{
  "num_attention_heads": 6,
  "num_key_value_heads": 6,
  "intermediate_size": 704,
  "rope_theta": 10000.0,
  "rope_fraction": 1.0,
  "bias": "none",
  "parallel_block": false,
  "init_std_qkv": 0.0496,
  "init_std_up": 0.0496,
  "optimizer": "muon_variant",
  "max_grad_norm": 2.0,
  "decay_fraction": 0.644,
  "train_tokens": 237700000,
  "max_steps": 7255,
  "dataset": "wikipedia_en"
}
Each number is 50 + 15 x the weight over its row's rms, rounded and kept within 0 to 99. Layers, rows and columns count from 0. The size before them is the row's rms in percent of the matrix's.

# layer 9 MLP gate, 704x256, rms 0.0616, rows 196-232, columns 128-191
094:32 49 69 58 52 53 57 81 52 36 51 47 41 26 67 48 63 56 53 63 59 49 57 34 37 43 68 44 66 39 69 35 44 59 48 16 62 66 65 70 28 62 41 41 39 42 50 59 65 47 34 81 62 37 42 70 62 43 54 57 53 46 53 54
096:56 50 32 44 63 48 74 35 61 47 39 57 49 21 81 65 20 17 31 46 53 56 73 61 52 52 59 34 78 44 51 53 69 33 41 62 57 41 68 89 52 58 41 58 40 46 46 30 58 56 82 34 52 34 43 72 47 44 52 64 38 79 78 57
103:54 22 46 58 27 50 37 46 55 47 21 60 49 28 36 55 57 54 35 69 59 80 57 49 29 54 22 14 45 39 38 14 71 55 55 69 36 37 44 40 38 66 44 94 56 57 52 67 27 71 55 61 47 36 63 57 21 55 68 79 47 59 55 76
098:73 44 72 58 45 58 22 57 41 55 73 53 59 49 22 30 46 51 38 40 70 31 41 60 22 40 38 52 36 81 59 57 62 39 57 66 61 59 39 59 46 66 66 52 37 61 70 38 47 70 59 41 49 54 22 53 47 56 52 49 76 62 58 34
101:57 81 66 56 42 49 55 50 53 71 29 41 52 49 39 49 56 34 34 60 32 50 68 62 39 56 37 31 25 63 50 63 69 54 33 51 67 35 84 28 35 31 42 59 41 87 61 64 55 20 68 31 55 65 26 41 61 04 57 51 70 60 55 43
103:57 67 66 42 50 48 25 61 36 33 50 26 55 60 65 65 38 51 55 42 55 23 63 44 50 58 52 66 37 08 50 39 44 45 60 75 43 60 43 48 54 48 50 62 56 49 75 45 39 56 47 47 47 66 59 21 56 66 55 61 23 58 69 39
097:59 47 52 33 72 56 38 48 41 49 41 39 54 67 65 46 36 71 47 49 28 34 58 33 68 39 31 54 49 43 51 38 30 67 57 41 57 24 33 32 62 37 63 55 38 38 73 50 56 42 57 12 68 28 40 50 40 78 05 66 42 24 56 57
092:26 41 64 56 78 56 55 35 64 57 26 52 50 64 62 43 22 37 31 80 17 26 48 31 37 34 47 35 59 37 62 32 28 57 65 21 55 57 70 23 36 40 49 72 43 43 33 57 42 79 70 61 69 59 66 55 38 13 44 76 59 84 66 46
101:81 52 52 34 43 75 73 59 54 12 40 66 09 54 77 46 49 48 54 35 58 74 70 48 39 69 33 67 72 49 53 30 51 37 22 31 61 55 34 39 44 59 66 27 48 66 37 46 38 47 52 35 53 61 40 42 64 57 42 28 48 23 44 63
098:43 39 62 83 43 64 57 60 54 54 25 53 49 26 18 34 39 45 54 50 49 66 56 42 24 64 57 55 61 38 42 44 21 15 51 30 68 51 70 43 26 64 47 70 79 34 31 41 56 69 57 65 33 48 36 29 26 62 46 59 49 32 46 53
099:19 52 26 61 49 43 43 00 42 64 14 64 24 50 61 60 55 29 41 72 49 19 39 34 73 54 47 34 47 49 31 50 58 50 49 39 48 50 52 32 54 65 42 41 45 43 33 51 55 73 37 27 68 42 50 53 38 55 23 42 27 45 51 46
099:56 28 31 20 37 53 60 32 53 26 36 50 72 64 36 28 63 68 69 57 55 56 48 69 54 49 58 34 86 44 48 61 54 75 66 87 30 31 53 72 81 59 57 58 62 50 33 47 38 36 39 53 55 58 45 40 48 29 72 71 74 56 47 43
098:51 52 46 64 71 67 69 61 54 52 58 57 70 50 60 53 32 07 50 67 25 42 53 40 48 52 61 39 44 70 50 38 57 40 64 25 57 67 28 68 52 62 48 66 27 69 28 44 46 18 79 55 51 50 33 56 35 58 72 48 50 53 57 31
099:65 44 34 63 48 47 36 55 37 53 48 30 43 52 26 39 29 19 28 31 66 17 54 34 40 32 49 68 46 30 29 55 54 57 65 40 21 48 64 65 51 67 52 21 41 26 54 56 47 35 43 20 54 68 54 52 36 62 65 69 72 40 58 30
097:67 42 48 59 38 39 44 69 54 33 66 53 48 61 47 25 35 21 43 33 43 66 43 80 48 37 34 57 56 61 72 57 64 55 81 35 29 54 40 66 62 63 26 42 62 60 56 38 42 60 46 45 17 51 65 41 32 65 41 64 70 58 32 42
094:62 49 49 43 50 52 34 74 57 76 36 46 29 22 66 54 56 45 43 85 40 43 39 39 64 45 38 87 50 43 50 55 20 30 49 42 37 38 11 40 38 60 45 33 54 40 15 35 40 24 61 54 68 33 64 53 22 58 31 66 52 63 28 42
096:26 56 65 47 34 64 52 59 60 30 72 58 70 49 45 14 67 53 43 50 36 61 68 37 56 54 48 42 56 34 45 27 52 35 37 26 52 78 46 40 57 46 61 67 51 35 49 76 62 34 43 56 46 62 36 53 66 54 50 65 70 73 57 22
097:62 30 49 67 69 37 41 70 52 51 76 29 54 27 61 40 65 61 31 33 31 78 54 51 31 62 68 36 61 71 48 49 36 74 75 47 60 21 67 59 52 71 53 71 67 40 62 69 53 54 31 45 73 37 19 54 39 22 29 65 35 32 43 37
105:54 63 53 63 63 64 62 42 50 30 41 59 56 20 39 54 38 30 62 67 63 47 58 28 27 63 23 32 40 56 29 96 33 29 37 50 46 61 87 57 14 37 34 71 42 61 38 47 55 31 34 39 55 43 33 52 52 46 44 45 33 44 44 36
097:51 62 37 32 48 76 76 31 48 34 49 27 29 51 46 37 61 31 15 37 45 53 25 50 45 37 43 59 81 63 35 54 40 34 28 58 41 73 47 49 61 20 47 49 45 63 61 45 67 53 45 47 46 65 55 53 50 56 52 48 79 35 37 66
100:66 19 78 42 50 48 42 38 35 46 56 67 40 46 54 35 47 48 44 56 67 23 38 30 43 22 51 64 55 81 22 32 66 63 50 77 43 54 52 62 53 39 43 55 56 36 41 63 51 54 56 56 52 44 48 35 52 43 59 65 65 50 51 51
103:66 74 46 55 40 77 42 48 48 39 64 51 81 64 74 40 28 62 74 39 58 73 35 56 65 30 17 38 19 29 55 34 50 60 42 42 67 48 44 53 50 31 54 50 51 45 70 46 33 65 21 53 32 75 69 52 49 48 55 64 76 63 48 58
103:46 64 73 35 42 42 92 48 51 40 36 45 45 40 76 56 41 72 69 74 66 37 96 70 57 38 74 72 72 33 71 72 56 50 63 49 54 31 52 59 60 48 55 72 54 36 45 38 60 40 45 82 67 53 53 48 51 65 43 34 63 38 35 46
104:47 59 35 60 67 69 62 60 73 40 54 46 27 56 49 45 78 59 42 61 43 42 61 48 35 64 56 40 63 45 40 22 49 23 47 73 70 47 40 68 59 36 80 41 58 63 57 28 51 65 49 62 58 43 42 55 61 34 63 43 30 28 70 53
098:54 67 36 39 49 55 87 49 58 43 62 39 45 41 65 69 71 49 79 32 64 46 58 47 17 35 76 17 38 53 31 65 43 56 55 70 58 24 32 24 56 40 49 23 45 34 46 34 54 28 76 65 49 66 41 27 17 59 83 45 17 27 50 30
100:43 30 75 63 52 67 41 71 89 69 69 58 32 48 41 45 38 58 99 77 52 30 45 44 46 55 59 55 44 48 43 47 71 54 48 27 80 37 35 26 42 50 43 53 69 56 43 60 64 65 48 23 53 58 61 49 63 55 53 53 60 70 31 64
099:82 43 52 64 49 26 59 41 51 50 54 54 63 32 41 63 71 44 48 61 57 28 24 49 16 27 66 28 05 36 59 49 48 57 45 78 50 44 51 42 47 43 30 59 59 55 29 55 53 64 64 56 56 67 69 48 27 54 10 63 47 35 41 48
099:57 46 33 52 42 43 56 30 78 47 55 33 39 57 32 55 46 67 35 14 64 63 48 51 59 34 57 45 59 59 80 70 10 32 41 32 60 63 66 48 52 59 58 65 42 55 27 65 44 30 50 45 65 46 38 66 50 57 51 18 70 33 56 64
101:52 76 29 59 22 71 50 37 57 60 55 77 50 28 61 68 29 43 48 84 58 66 48 46 23 48 33 37 61 71 42 50 53 52 52 63 68 25 55 51 47 53 22 46 10 52 53 69 72 29 45 39 48 47 57 62 36 56 67 52 56 54 54 41
094:45 47 06 53 60 68 21 53 42 26 52 30 48 58 31 20 48 37 51 61 46 71 56 45 52 36 67 59 58 50 50 71 41 51 33 28 47 38 72 42 49 38 45 47 67 68 57 61 45 25 27 58 39 46 56 48 39 53 58 57 41 53 37 56
105:48 86 59 47 36 65 34 43 46 51 43 75 31 47 51 44 61 44 81 49 51 45 51 47 32 53 48 66 41 61 66 66 33 46 72 58 64 46 49 46 33 33 49 40 39 43 31 42 54 56 64 31 66 40 44 14 31 59 39 53 32 46 25 51
102:30 27 62 33 37 68 34 54 34 57 60 41 40 37 61 47 61 63 74 48 41 63 59 67 48 39 36 55 63 21 62 20 61 36 55 58 26 44 60 45 53 39 53 25 44 24 22 66 22 49 51 22 38 55 45 63 52 61 63 57 43 68 22 51
102:20 34 67 57 40 65 35 52 59 40 56 87 53 33 75 51 44 59 79 50 76 60 62 75 27 55 34 35 32 61 51 47 45 62 58 84 31 47 49 72 34 52 36 56 28 55 47 42 21 46 36 50 59 58 51 41 27 63 65 75 51 27 66 61
094:54 34 77 60 61 59 37 35 36 65 42 64 51 39 50 47 49 19 54 46 37 55 70 41 45 38 58 34 55 40 40 60 39 66 55 36 30 29 40 43 71 53 64 48 44 37 59 40 56 89 76 40 60 47 51 62 27 65 36 39 73 54 35 68
101:76 48 34 14 51 46 48 55 49 46 48 76 71 78 43 38 59 36 54 29 60 55 42 40 57 46 62 20 50 61 50 42 16 25 57 37 63 47 27 41 45 59 72 87 42 65 42 47 61 58 58 44 80 35 31 49 52 60 44 49 67 44 73 61
092:41 26 97 46 71 65 70 43 38 38 55 45 34 61 46 47 59 66 50 57 51 52 52 39 46 63 57 79 33 45 69 55 45 55 46 54 48 46 35 46 28 51 21 44 50 44 66 69 70 47 56 69 76 75 49 41 38 42 55 42 54 33 55 55
097:43 54 57 46 86 53 50 40 33 45 43 20 40 37 56 58 52 40 60 58 52 54 48 44 67 56 70 34 25 47 65 49 40 48 56 52 60 24 29 44 70 36 44 50 41 57 32 45 90 54 48 58 76 63 45 75 44 59 67 57 86 51 35 36
# layer 9 MLP up, 704x256, rms 0.064, rows 196-231, columns 128-191
097:35 48 47 41 60 52 37 44 53 40 80 46 72 76 61 33 50 68 24 58 63 50 67 50 24 37 45 47 63 44 51 35 31 48 56 35 71 45 67 65 54 34 26 80 60 66 69 68 42 37 46 27 54 59 63 20 20 61 64 23 46 42 62 20
091:42 79 42 35 45 34 37 51 46 51 69 72 45 18 60 81 39 46 52 79 45 61 57 46 37 72 59 49 16 42 44 58 70 39 65 57 41 66 46 40 63 69 61 35 43 45 22 76 55 60 73 45 64 36 71 67 58 43 34 69 53 32 61 56
102:48 31 33 59 43 35 02 40 50 62 78 65 12 63 58 25 56 32 58 58 33 56 47 40 56 36 80 67 63 60 65 44 19 33 45 70 42 75 81 72 11 39 55 44 65 67 76 64 52 36 60 50 33 45 63 37 35 42 57 71 68 36 72 31
096:57 47 40 39 48 64 45 65 25 47 55 70 62 31 49 62 47 45 30 62 49 29 33 44 50 32 56 46 72 28 35 68 47 45 57 51 59 47 49 39 39 57 29 34 48 67 43 49 45 32 43 69 67 68 26 37 41 39 33 26 45 46 53 71
095:63 58 71 70 76 70 75 58 61 67 43 41 54 52 28 60 12 22 43 25 26 42 77 43 55 42 31 29 80 55 76 29 31 24 49 49 69 54 65 45 73 34 80 37 56 32 57 46 49 37 66 53 79 20 60 49 33 55 47 49 24 33 48 53
100:58 23 81 65 66 51 62 40 38 48 67 64 29 61 44 40 67 60 55 81 41 49 35 26 17 51 40 57 48 74 56 57 41 43 28 63 62 48 39 90 63 40 55 37 54 44 45 60 55 86 22 50 44 69 63 42 20 41 38 77 22 56 56 67
092:39 44 84 86 43 37 70 57 56 42 62 40 67 57 45 51 66 45 51 29 44 44 57 35 45 75 34 57 79 21 26 56 63 74 39 42 49 47 48 53 32 51 37 47 82 46 26 08 46 42 38 30 41 79 55 41 61 60 45 55 42 65 43 34
090:35 52 35 44 47 50 57 36 47 45 26 42 38 40 34 05 29 47 31 38 67 50 40 54 84 45 56 71 30 50 56 51 39 46 65 51 42 30 56 57 51 93 32 40 22 61 69 69 44 26 49 58 49 40 45 18 31 41 39 24 57 51 39 51
105:62 46 56 33 50 53 64 60 56 54 70 69 57 30 62 38 34 55 65 55 50 63 60 72 56 31 14 57 41 45 68 52 44 58 55 55 50 69 31 41 40 40 59 34 58 43 34 50 65 51 64 44 56 33 50 24 76 62 72 56 72 63 48 46
097:55 46 58 59 45 43 38 38 64 47 85 61 46 61 81 73 14 56 68 30 76 45 61 54 54 72 50 56 28 26 48 67 47 40 37 38 62 64 69 34 63 49 77 44 45 51 26 39 26 52 40 26 46 55 47 80 63 64 70 38 52 61 47 73
097:55 46 72 56 32 51 61 65 53 27 59 51 48 65 49 64 39 81 45 34 36 70 59 59 21 81 57 40 70 40 49 44 44 52 40 49 63 63 47 57 32 36 40 73 74 48 65 60 80 45 71 51 33 69 77 59 67 49 72 54 83 47 52 28
103:42 48 42 65 33 29 53 35 33 44 31 40 64 74 61 37 52 36 73 38 54 48 41 77 79 51 65 45 33 39 52 65 28 73 47 45 32 55 19 38 53 43 50 49 36 83 44 21 55 38 45 49 35 34 29 63 68 56 36 54 38 42 43 47
096:43 65 46 86 45 63 35 51 61 23 66 66 48 45 41 45 68 53 48 70 45 82 19 40 44 54 38 53 48 39 62 56 43 46 77 39 42 52 48 68 37 91 51 37 52 43 63 55 42 56 57 28 45 37 53 50 45 37 46 34 41 69 46 53
099:57 71 37 40 47 62 51 67 64 50 75 60 56 63 54 41 51 41 51 43 56 66 56 71 40 46 32 47 51 72 47 55 26 42 77 61 66 36 23 42 86 19 87 62 46 70 71 47 40 41 53 37 29 48 16 45 44 50 56 50 29 57 68 25
098:61 76 43 30 26 56 32 43 88 30 68 63 51 60 53 42 71 61 59 53 47 55 68 43 62 29 42 36 71 68 41 56 37 48 46 44 43 55 53 30 47 65 90 45 59 57 36 72 45 28 34 68 57 50 51 29 34 75 72 63 61 67 41 45
089:71 54 70 34 50 56 40 56 54 41 38 63 53 54 47 44 83 41 30 58 41 38 45 50 69 14 35 37 47 48 62 14 52 62 53 66 73 61 16 47 66 33 72 88 20 39 68 47 14 23 56 81 50 46 36 48 42 54 49 64 41 53 37 58
102:41 35 15 53 66 58 35 61 37 72 70 61 55 58 30 50 42 60 39 69 57 79 33 63 58 56 31 45 60 45 44 37 66 82 63 69 52 57 67 51 57 76 39 37 61 75 47 28 60 57 35 36 56 67 79 34 68 45 66 53 70 38 69 76
101:32 46 68 12 39 65 58 61 65 60 57 32 57 58 59 24 37 57 41 51 23 40 36 77 52 68 31 54 41 61 42 60 55 62 64 51 43 68 49 58 47 73 33 52 23 42 24 55 59 53 59 17 54 45 51 42 61 33 57 39 61 68 43 63
106:47 26 77 49 48 56 60 50 28 81 42 47 34 59 40 59 49 42 60 46 29 59 21 57 50 35 55 63 53 29 63 42 60 72 20 43 45 27 54 45 51 54 43 58 59 34 22 32 60 54 48 27 63 39 57 49 43 40 89 75 40 55 77 67
104:47 58 27 46 56 48 53 50 45 65 31 55 77 41 59 48 54 54 50 52 60 25 56 59 42 79 43 59 64 39 48 30 22 78 59 27 66 21 47 55 34 34 48 71 54 23 75 68 37 35 68 69 58 65 61 47 61 33 50 28 58 57 44 24
099:38 70 57 64 42 36 63 13 48 58 48 66 64 42 32 53 65 06 27 39 32 73 49 64 37 82 57 15 85 56 68 36 37 47 70 21 44 61 55 43 48 56 39 30 58 54 67 34 47 41 32 58 49 45 61 72 47 42 26 30 48 25 53 66
107:41 44 28 29 45 63 41 36 22 46 59 21 70 38 54 57 54 46 72 50 85 45 36 46 81 35 47 41 33 38 51 62 35 45 38 58 36 23 33 50 31 05 29 46 54 30 35 66 60 42 53 63 63 54 29 88 81 55 51 40 74 73 32 49
104:66 26 39 35 45 55 57 43 47 41 26 40 36 49 73 64 61 53 41 51 31 39 56 59 61 51 59 69 87 19 53 46 63 66 67 48 25 39 47 21 60 66 63 66 50 30 42 37 78 43 72 49 52 88 49 32 51 51 54 56 37 35 41 42
105:48 64 39 72 27 69 82 20 51 56 27 77 59 23 34 50 63 26 58 35 62 65 57 71 57 47 48 64 48 42 68 45 32 35 44 28 50 58 45 68 49 56 47 47 36 52 34 32 39 45 67 79 72 61 44 33 50 53 52 45 45 53 60 82
103:54 32 37 44 77 43 46 33 65 58 47 68 32 59 63 49 48 47 13 61 53 56 55 62 45 21 39 66 42 57 26 38 16 30 68 33 34 69 71 44 49 34 35 14 48 31 45 45 60 44 43 23 47 66 73 26 61 45 55 55 59 58 61 34
102:59 49 56 38 52 45 39 67 63 10 39 42 65 63 43 18 53 31 41 48 50 58 49 36 26 39 46 60 77 79 70 49 48 51 39 22 44 75 54 38 21 38 75 32 48 65 64 48 57 25 54 49 37 43 59 59 49 35 73 36 48 66 52 78
102:58 17 34 51 72 59 59 61 55 48 31 73 59 43 37 64 50 48 56 39 46 60 49 66 66 70 54 64 26 28 38 42 69 51 59 24 39 78 54 63 66 35 54 46 48 34 10 29 76 51 58 85 53 27 39 59 36 65 53 31 64 74 55 42
098:52 52 52 78 30 61 31 69 43 57 62 52 51 59 30 72 38 54 64 62 46 40 48 53 39 47 40 40 45 47 50 57 50 73 68 50 57 50 21 58 67 55 47 43 70 16 61 52 57 66 66 52 30 47 44 67 36 42 63 37 32 06 56 25
100:32 21 47 22 45 46 45 47 56 61 48 52 14 46 67 32 53 52 19 31 53 50 34 42 60 64 46 67 33 64 48 61 48 33 43 57 35 28 50 58 44 64 65 48 50 41 44 88 56 34 51 25 42 77 27 41 41 38 26 56 74 65 53 34
095:63 59 23 40 50 24 57 55 81 53 48 39 67 51 71 49 53 65 54 49 47 73 56 44 50 49 60 50 34 34 59 56 49 53 60 47 95 25 44 31 37 18 39 45 66 56 42 44 61 57 50 00 75 40 52 34 77 36 40 49 59 61 59 59
114:55 45 65 74 66 71 41 43 70 42 43 54 54 69 55 50 54 77 41 47 45 46 35 52 36 34 58 29 36 67 41 40 61 51 54 53 34 71 83 61 65 51 07 16 45 45 58 78 59 32 42 26 43 41 39 54 63 52 32 22 70 25 94 54
103:48 64 75 47 54 57 51 46 31 76 64 36 30 29 38 51 38 39 52 38 32 68 47 20 54 64 20 33 39 37 40 24 71 38 56 78 31 33 47 34 62 71 64 48 57 78 39 46 49 52 65 25 49 61 33 39 51 57 62 30 38 65 48 48
107:74 36 32 71 57 55 62 51 66 42 40 44 56 81 22 37 44 29 42 79 37 53 51 48 74 52 62 51 61 31 50 26 49 53 92 25 51 51 45 54 53 55 48 79 76 48 50 40 54 52 60 64 59 56 29 64 54 49 31 76 36 45 17 09
095:49 56 51 48 55 56 54 41 57 74 59 53 42 49 27 55 69 79 27 73 34 53 20 38 45 57 27 46 69 45 53 79 57 59 68 27 53 54 40 38 55 55 62 62 38 67 26 35 77 12 62 35 53 36 53 75 70 37 48 57 52 65 27 39
097:41 49 60 67 59 50 42 45 23 48 30 24 55 38 53 46 64 71 60 55 38 56 53 70 50 47 76 63 33 37 23 41 49 80 39 37 61 42 56 65 36 66 50 41 37 25 52 51 50 28 49 44 34 66 72 78 62 46 52 37 45 41 22 52
098:63 62 25 62 46 46 51 59 77 41 37 48 54 52 37 53 55 53 82 70 54 44 64 60 55 53 65 45 30 77 53 45 58 52 53 66 69 58 57 33 53 53 62 51 71 62 58 43 52 41 41 62 64 56 42 30 67 67 39 44 36 33 36 26
# layer 9 MLP down (transposed), 704x256, rms 0.0153, rows 196-231, columns 128-191
101:42 66 58 56 46 60 56 78 43 46 47 46 40 64 38 56 54 56 27 38 42 48 64 34 55 22 51 49 47 32 53 53 46 30 36 41 57 52 29 32 57 73 61 53 62 46 47 62 66 45 38 27 52 50 66 23 47 57 32 44 72 38 61 42
089:53 35 75 69 65 58 47 40 50 53 26 50 66 66 58 51 46 47 40 32 40 44 66 37 58 42 43 60 83 62 55 72 55 71 59 48 55 60 32 69 47 43 49 52 29 46 45 55 44 59 44 28 85 51 56 44 43 43 55 41 26 64 60 56
106:52 52 45 61 38 50 28 41 50 50 67 39 56 38 39 36 67 52 68 67 57 53 29 27 18 55 51 23 57 61 55 34 45 51 79 55 66 46 41 33 51 44 57 41 41 27 16 58 63 39 59 48 62 32 51 25 44 32 81 59 65 53 24 63
097:57 56 55 66 29 58 64 63 62 40 50 37 29 67 48 62 39 33 45 59 49 61 49 39 48 68 75 44 44 37 58 26 34 47 25 42 31 53 30 53 54 61 59 52 84 60 43 49 37 47 23 70 53 25 64 24 57 54 93 25 44 58 77 50
100:29 29 20 54 59 50 35 53 56 67 67 51 30 61 58 54 87 71 50 30 74 68 49 54 54 43 73 52 64 46 42 58 63 37 34 71 17 22 46 44 50 64 66 54 77 74 46 24 37 73 51 57 55 74 51 69 35 63 31 44 36 53 47 60
101:44 53 35 37 50 53 24 48 16 21 41 48 84 46 51 43 66 50 49 27 61 36 53 69 54 97 51 67 44 57 46 51 28 41 78 46 73 66 33 47 41 43 50 65 47 33 56 63 68 34 57 52 58 72 42 36 70 43 67 53 43 51 40 74
088:50 60 49 52 51 75 70 27 44 71 53 60 18 27 34 43 43 65 75 52 34 81 50 62 29 27 53 30 42 60 62 54 46 47 62 49 43 76 31 57 19 41 71 44 45 55 52 82 22 38 64 34 73 51 35 44 38 38 55 52 35 49 55 70
097:49 65 69 58 54 51 67 54 51 60 46 50 56 51 37 77 67 39 57 65 44 42 31 58 50 53 49 31 64 51 65 45 61 45 64 33 48 73 27 48 49 25 52 57 51 76 61 39 53 44 52 23 58 59 31 52 29 53 65 70 64 77 53 39
106:51 58 64 80 33 23 49 39 57 36 59 51 40 73 60 46 56 41 60 59 50 51 56 44 73 08 29 75 56 61 71 28 15 42 13 53 45 80 50 40 64 22 77 35 50 55 32 22 60 72 39 42 67 38 31 46 51 71 61 51 52 60 56 33
102:35 41 57 43 58 43 55 38 69 60 33 20 40 43 40 22 60 37 32 64 48 51 52 61 50 54 62 41 22 65 46 56 72 62 35 69 53 88 48 61 61 42 41 57 44 32 52 87 58 58 56 56 46 51 84 36 36 31 46 48 40 40 17 56
100:41 35 29 38 43 49 50 44 54 46 35 49 46 63 72 62 78 47 51 54 41 56 23 51 59 42 68 80 45 76 63 32 60 42 10 41 48 64 72 34 43 52 54 36 30 69 64 39 19 71 28 80 70 58 50 37 37 53 32 64 45 48 51 44
099:54 64 62 67 65 33 26 32 56 22 44 30 27 60 40 38 50 61 18 50 14 38 59 42 40 65 06 53 56 73 44 56 50 70 52 75 25 43 55 59 53 74 48 53 66 64 39 30 40 69 35 34 33 30 62 71 73 60 36 37 49 51 00 61
105:45 31 44 21 48 58 65 38 57 63 64 58 36 48 51 35 35 30 42 67 46 56 81 35 37 32 37 33 61 61 53 53 45 58 16 33 27 41 50 40 64 48 75 84 35 69 45 25 67 56 67 55 73 75 49 36 60 40 28 74 36 38 58 50
103:81 59 44 38 48 37 32 33 34 53 24 44 42 45 53 27 39 45 69 66 53 51 63 49 38 78 61 28 64 51 35 51 46 61 30 41 42 73 57 53 36 58 31 33 46 33 48 35 46 41 24 51 79 30 50 50 47 57 59 29 41 30 54 68
103:22 65 36 61 55 72 50 56 23 36 38 62 53 44 49 56 29 69 81 83 56 50 42 43 08 43 45 48 63 54 38 23 59 59 39 70 64 49 29 26 48 29 49 39 68 54 76 55 52 74 51 47 29 47 51 61 47 47 49 30 48 27 70 38
094:65 51 38 41 40 35 52 66 74 52 41 50 28 61 38 66 63 47 40 48 48 58 26 54 44 48 52 72 47 36 41 49 40 15 67 35 33 57 70 37 37 51 40 16 43 16 34 58 40 57 56 35 57 49 60 30 43 68 67 58 37 71 47 54
108:81 54 75 42 69 55 53 42 52 10 40 49 50 36 78 42 28 76 48 43 33 15 58 74 36 50 42 21 42 37 67 21 44 29 48 27 63 43 56 44 47 31 75 49 64 36 47 46 71 41 36 47 35 38 23 40 43 63 41 68 48 50 59 11
101:15 61 29 33 53 44 42 42 58 46 41 50 69 33 32 62 50 87 33 58 65 80 64 50 52 61 44 63 64 35 44 40 50 42 41 53 51 43 54 45 72 36 24 54 47 61 47 61 56 44 71 30 66 71 31 60 59 49 54 45 29 60 52 54
108:56 51 73 46 53 72 29 54 66 47 40 69 26 47 47 44 67 39 62 35 59 77 53 23 47 58 33 54 27 62 63 56 62 71 51 63 24 27 77 40 47 82 52 33 34 69 41 49 51 49 48 45 50 44 47 64 41 44 64 32 42 57 84 40
099:54 62 65 41 46 82 54 67 53 22 62 58 34 81 56 26 45 53 47 50 52 44 37 69 62 42 59 32 59 55 30 30 77 31 46 37 78 41 46 43 53 48 48 60 62 79 35 64 47 61 53 19 52 41 60 58 45 64 37 47 44 32 61 66
091:45 48 59 48 45 58 31 59 41 34 57 49 44 58 51 53 69 61 45 66 42 34 55 29 79 50 57 26 52 56 35 61 64 61 12 42 51 45 52 58 29 36 46 53 55 65 47 57 40 87 67 30 52 67 43 56 35 67 58 56 64 72 45 78
109:52 19 40 59 36 55 58 46 28 49 32 28 35 57 43 34 45 57 63 77 36 56 62 68 46 40 63 55 61 87 06 49 38 59 55 60 71 58 53 53 40 28 42 49 70 26 40 66 71 39 50 68 48 68 62 55 32 64 47 53 84 44 48 28
096:53 50 39 38 47 51 37 59 66 65 47 54 77 41 49 47 59 37 39 30 57 36 38 44 40 58 45 79 58 50 36 09 52 44 47 46 34 44 44 50 31 36 59 40 51 62 45 68 36 35 49 47 63 25 54 56 56 63 62 36 26 30 46 57
108:35 73 44 32 40 47 36 53 50 31 73 37 40 56 26 80 25 35 60 64 31 48 47 33 45 41 45 39 41 62 50 55 62 66 54 45 54 64 38 34 62 45 66 53 52 37 42 54 48 82 40 48 48 70 59 51 32 38 59 95 38 50 41 32
103:57 53 52 38 68 40 43 51 48 56 55 49 37 45 34 69 58 40 50 36 60 57 41 21 62 77 34 43 61 71 67 48 15 36 51 85 40 47 69 57 55 20 80 23 44 43 35 35 52 70 32 66 39 48 16 61 40 28 57 51 36 40 34 69
104:52 71 26 37 50 49 50 52 26 52 52 58 61 43 55 37 62 34 38 58 62 15 51 69 40 52 43 27 70 28 61 37 31 37 26 26 75 59 63 48 61 54 58 40 56 33 41 74 51 87 51 57 43 55 41 62 56 45 41 32 65 54 38 46
104:34 51 75 53 33 68 44 59 51 56 48 30 71 29 56 27 47 63 30 41 39 71 66 68 76 29 70 56 66 39 83 46 32 46 50 85 53 40 66 41 08 26 50 65 62 35 52 56 46 60 64 42 76 49 49 42 58 44 54 61 38 36 42 49
103:34 38 40 35 61 65 37 59 35 43 57 46 54 48 39 39 45 59 42 52 56 68 25 65 51 48 64 58 50 55 73 72 33 29 46 39 35 74 49 53 48 66 68 57 45 50 37 75 36 51 49 38 45 32 55 36 49 18 40 60 42 58 35 42
103:70 44 51 82 38 33 59 32 57 62 49 47 42 49 35 79 45 42 87 47 62 43 54 47 67 56 59 67 44 50 34 84 18 57 69 46 51 42 53 85 29 34 62 76 27 32 51 39 48 57 40 63 59 45 34 37 35 44 35 49 53 54 72 63
105:49 75 76 52 57 32 46 77 63 63 47 50 83 53 65 81 12 47 34 55 53 32 25 52 55 36 53 29 58 52 55 35 57 60 57 55 54 91 69 63 50 73 42 42 41 44 60 38 31 39 31 24 54 22 35 34 63 50 38 45 39 41 46 62
114:55 55 41 44 36 54 54 50 61 47 47 59 32 65 46 71 61 30 51 51 94 90 65 27 30 62 63 58 31 67 76 53 78 49 67 61 52 51 71 60 08 52 52 38 44 47 43 52 60 74 34 16 34 37 55 39 36 55 55 52 59 58 67 72
097:70 47 33 53 51 22 52 37 50 50 56 58 45 46 57 46 42 50 27 58 66 47 54 56 52 73 91 26 22 44 60 68 34 61 52 57 67 34 27 54 53 67 41 65 44 78 79 63 72 62 33 43 65 53 51 44 53 51 31 65 28 42 43 58
109:30 65 51 58 58 67 55 43 17 40 51 41 69 75 56 51 43 48 56 47 64 52 67 41 43 64 43 42 53 55 63 16 48 60 79 45 48 53 41 52 36 59 52 75 59 67 56 30 44 60 68 65 67 56 67 51 23 57 43 69 45 32 46 45
096:62 33 63 40 56 56 60 63 59 22 37 47 68 36 59 41 31 34 47 39 66 50 83 44 40 54 31 43 71 40 55 12 60 22 48 57 47 67 58 64 27 59 50 65 64 55 63 71 26 58 40 84 20 62 82 32 33 49 51 54 25 58 48 29
075:65 76 27 16 49 69 53 53 63 83 64 53 66 76 39 36 42 38 56 43 50 42 31 54 55 54 57 23 44 50 58 58 51 54 50 54 50 65 48 34 49 69 59 59 51 58 42 41 53 79 45 77 92 59 36 61 36 58 30 46 58 54 60 61
103:66 53 42 42 63 53 52 67 52 48 52 37 28 88 29 41 61 50 51 32 54 43 61 38 65 68 59 29 40 33 56 54 56 39 33 86 68 47 72 75 50 43 70 70 44 44 58 51 23 18 50 53 46 21 66 69 37 46 58 66 68 91 38 16